Weights of a small transformer language model: value residuals, 5707 steps.
Each number is 500 + 50 x the weight over its row's rms, rounded and kept within 0 to 999. Layers, rows and columns count from 0. Numbers have three digits each. The size before them is the row's rms in percent of the matrix's.

# layer 6 MLP down, 160x640, rms 0.033, rows 105-159, columns 320-383
103:380480516509481454505498492470474506500469530510413564520453538375515544552498433486539485596508515447545428461565493515489448513486463478487495408529434583541459522495400542497507434546521408
099:474555362486509419503483522487489470541518508533490383461569518633519440513454453420494490445487504533514487456507432467457444481551473452528513510618503450510424531577430622489542544518466339
107:540438485560430527511581554446452455502461479461454433614493504472584524510514611561448598526538466468542482434561486580483462491523532509529497469425496517418497480483518507517466483497529421
097:530547495502490534482557600447450439466600432514523514470474516516557569517457420426501549583510492463508511497562553502528541478502545566443507492556540469527482581470559514534485651483495466
098:572485437483454455437486505482411456479381543489483464474557481502503534620541441483537430541459507537512469465494446420475474382595431617486557514454531608524514438444511453444393461472475440
098:503525488616513447528539554428548545533549483540371462484465562533498512583458476465536559504390499588498544510452450565424529605425518505569485550511544583505504551529511517595412433575488513
099:534491518527550488439527498532535510523473452525521471480437515349415410471584482528489573483540504485495491552489493452447531547431437457493528444545541490536487401480509474490526406533415576
101:532573558519423500491459517571415436504510512567460536518340510452472446584483495541524559544466520448488554505532470511541529553451551576560513503517505523418497503516528424503502518465562394
095:428443474475465564387532531540462412429528603470531589546518525512467485576542442600453499441481498514441429334496466417542435540515559543507531429528487506511512541510526510552445581426446519
097:420412527435535550493578589514525405490601656539475481506535571491511455480570515524489396513465476556517497580565526480489457507517577530502493588632587511444582428562496527512550490531464551
100:476599501592567480622505548485448608561577495523535658556497541471500531470506429510489564466474499441497542564448536507501483554533571483467524481569553443469455577556531538470485470519558477
090:464589565627559478644509562456503515494517519539433568512453558495464507504507537496517500451552491397477474591472560561579546568526539509519500534409558522552513615523537519599587565528501463
104:461488445537462514558471502534568490399581494543498399543553474589491488497514477504468567510581478559481481616478425489460611546498457562487426604496546473416557499503484474605525508510551576
102:557532602524536467508522550488517449597483516494544476515540579518576521525509496508470498491512488613463441436508471511505431541483445478531587482456490447440455568483504451562449461414526444
104:462493530514418480533470457507540546492501434479408470565560349549423517491515520488426535532553521440524482463511448467490462557409515470610556508565575514406483451539504493556580535536483492
098:492507479403529460432450559541463492464495488446555547522487516496493401482490507526565550482543420445425503501506397485520564510427482447477542561474478502470524568483464539463534442582429483
100:543495508466441495373485472603446452542543454524457604464509489512465429526538448508539487468436478447408464574484547477511427585554501410452453436580501516465448477554443594496534578578456459
105:497542582524500576523477475557505487512457541490559567553525602514541536469504579553494479544537591514582544536546462512518550525491589534511516581458532578550554522559557528530497500565468390
099:439455594514528550492489539505461522573475472480525474506478494472458516483460396561421430415471445534514514387480448450554469461533534512523507566494565513490516428442539396477540383499423431
094:535580531445539519542465435498522555455574516540451417509449509549475524569514432596501518455454431491499524430537480469533461433495485446517531464529458565442546576478465475554575614526572452
099:431509391472478454514490473486525465495516413522496586481490573492550487513466372471498594541492565601591492506497449495414539546601518444551446596509477506593467501491495535494464473475471576
101:473482497473542486463519487445459423498423488507459490414500440446501523443476506455456464447545479501481471481457527465525544451502510466470548510462457456473584448415571575478425502520437399
097:614497499566510525583458542449433513602499498468444515513535517540520531493437526527472526542483489406436520527537558493542470507478427438502528414409561575569432515477497419541509508515494370
110:627475551553555491474572590507499535533511477535527462531492540542473518472453494527439555485514516463515538512374465516499450522394452478533468433529478434473554516487505483411502484506489560
104:433502503450482459426467469463451488517507435567559509610563376507577550589548547575494460456527479480487533558404487504524541519506455505540446489535524567530536413520508560535538483470474442
093:535490474528514447553523515537478554419508494527446464391557526568509388574489437504460482513468513541580570461519470479493559536489442527481571574440492526514469475581471467485543506466526481
094:459508450458583517523514474495524452566487442568487572508547516413453530535547413524485390540472503578436485575510500462524523478379542439487530469508467436515489559460553551427501492375471621
105:524471444551477539547460543415509518580529550535438524408501481391485502523520537520552631416453491557478586434492492555453522562511481599574495393471506514530467478490518564501474559542484513
108:509518557417475423538446574548501449506371528560470438451461455365560515479427431476562449469537497424585505478559431492485497479582447502501432500528552530519446478484591480438460419478468463
109:551542439512513573563542479549488569476556568509541543558490570603537484499539480489581590573460490406532501495583455530435438603460523509427474536476564606492513484548527460450510524442541575
100:428531528509474567553523452423603474608482465411546569502508442443516502497564444498520483488438486442515409394559534517505505598463501517632521499511456490490428391509538536438451473501564500
105:495462502573486528525380550418568488540500517485448499545512576583533508572477503500547412486473555592565478603480523511562552528571380530611558530521466543425498519501586536561495563514482553
100:520604539564510506562485494521549585534501482463534465477461555477513447442572504527514523573487565491463461522481455546430536517528406545509366457548516519539494571527492603621528488522612606
102:449321440452504445499510519503435544562450562477543521509510562566523542488474478592506514467544460468528536476528474509543437537457529445465485500552417566447495432527608509412521556471428434
098:555554521418392523460550520492498572412528451485494460569418528521457531535468508447473545530477525472555457491440523402444488532521515522508611502493439467566448489344443364482395441548500500
099:431520515450523521504519528472525466488436515507516485520584415471507511478488518440444556471507585531465454443520510468586515505490520514552499392461464571523544432514539463429505543474407540
098:476453490404634581510477524453478480422418460537507557482477442539579462555457497453474539470496487548473456586491529462494488489583521538518501495590529515527496473457456546428448567543544445
094:568596465514482474452488515527557489578511519488503469536448509530496508453432453605482503477530514408424489465592518419554417621475547416418364473471489515560467617472414469482568466541534494
106:478547497566421542509574513553435467500456543557508463571531529513557535543538610591534507569616503526495507438522603555532488525512538538453606436534576492414537525515420528425511524534474616
106:537591487486431357538577494527575518499519393484516416540465454496539572454564450541455526615473594540566584497436472511416417572489462529423541520565468448505444517520475540579448516473450550
098:479480560474513567595456489580518500491400429565371556569505463594445453441523542418485466504457412422515518348490566543542573541429488423401493439438502540507524443460490460465455456539527461
096:561488481546486425417491481488393498612511536462522503491527470425459503461424439423432505500520463509502445625467486468556432553448522461498526501502507423453495486501484396555561470536441584
111:523493591573569476537499453450530456592548561587599571374516546467539469479489498468616508493632548541562561607524501555505431466603504581479494499536542434493522560475477509505495532553469488
098:442568492448483494597499444514450533472470462532496462495506496504465480579502514437453485530466547484531473581475484512552525515530494492499553340464399422578570431428508573490501491511568508
095:473608491517495582447465519527415503549477526582435429548411521577579478536507581572515544459599458530401477548444593474531452548455597464462506436444543462576557583442493563470531408498494544
100:489461495458477425505560510489422500512472429425482528489474550556438622463478481534596458466509487423528568468536479525502581473517597590471510488435624459475497487470448455502478536436446465
113:410529445478593438582505465479441376478480451468504530516498492382492485474484465580484514477526518412518448523560506453519491423467530440537505475515504525575464515505488509564441557508444421
101:543534431543480421513585500545557655478518470484500452499484527583470519483551508519553578590437511620545495535473489654526522588469422535493497512464499530450443619542533526445517531500569517
093:598533478590573433593528513497586525525577484609519492508585518594526486462445500398536487424522547538527598536403469510396488535531508489482495452522447475452420603553499533408524440475530536
100:549352598446535543476519460442486459480538566466499523538466456420427459424515569582395457589454526503418447520558569509508545440416476495512508525469436414459505392426445470427461437486486519
098:450427542427477442456513565490515486488486412614527488481585566523606498449584532495518460562523505505546469506566467538486466486609485703447354599478529590543448493587430520468457485490477475
105:518487506503578446521483472552510514522592488472450549568461547566497529403548562354634514604542496542459417563463469476510479425447529505553456569458556398511422540518566426580527545488526529
100:589527530511499475458537502539537472526388461538508569540486537320455555499529554504479483582521535437584595528515529530446537524506489476423506482610449437481499477492510517413526448426486422
100:505452546389575549451419466614505504574462510583534466472462391484525593536469527599506501475472450438436433466522507441477458483430539539451495511551478483509446444446519506522445517505601432
098:515461537488494430442574487502461514448539481499503414465496441557538496542480554508580517577417518518546583527526507523446515455399511535485449475485542519502483562524521500405572499522563498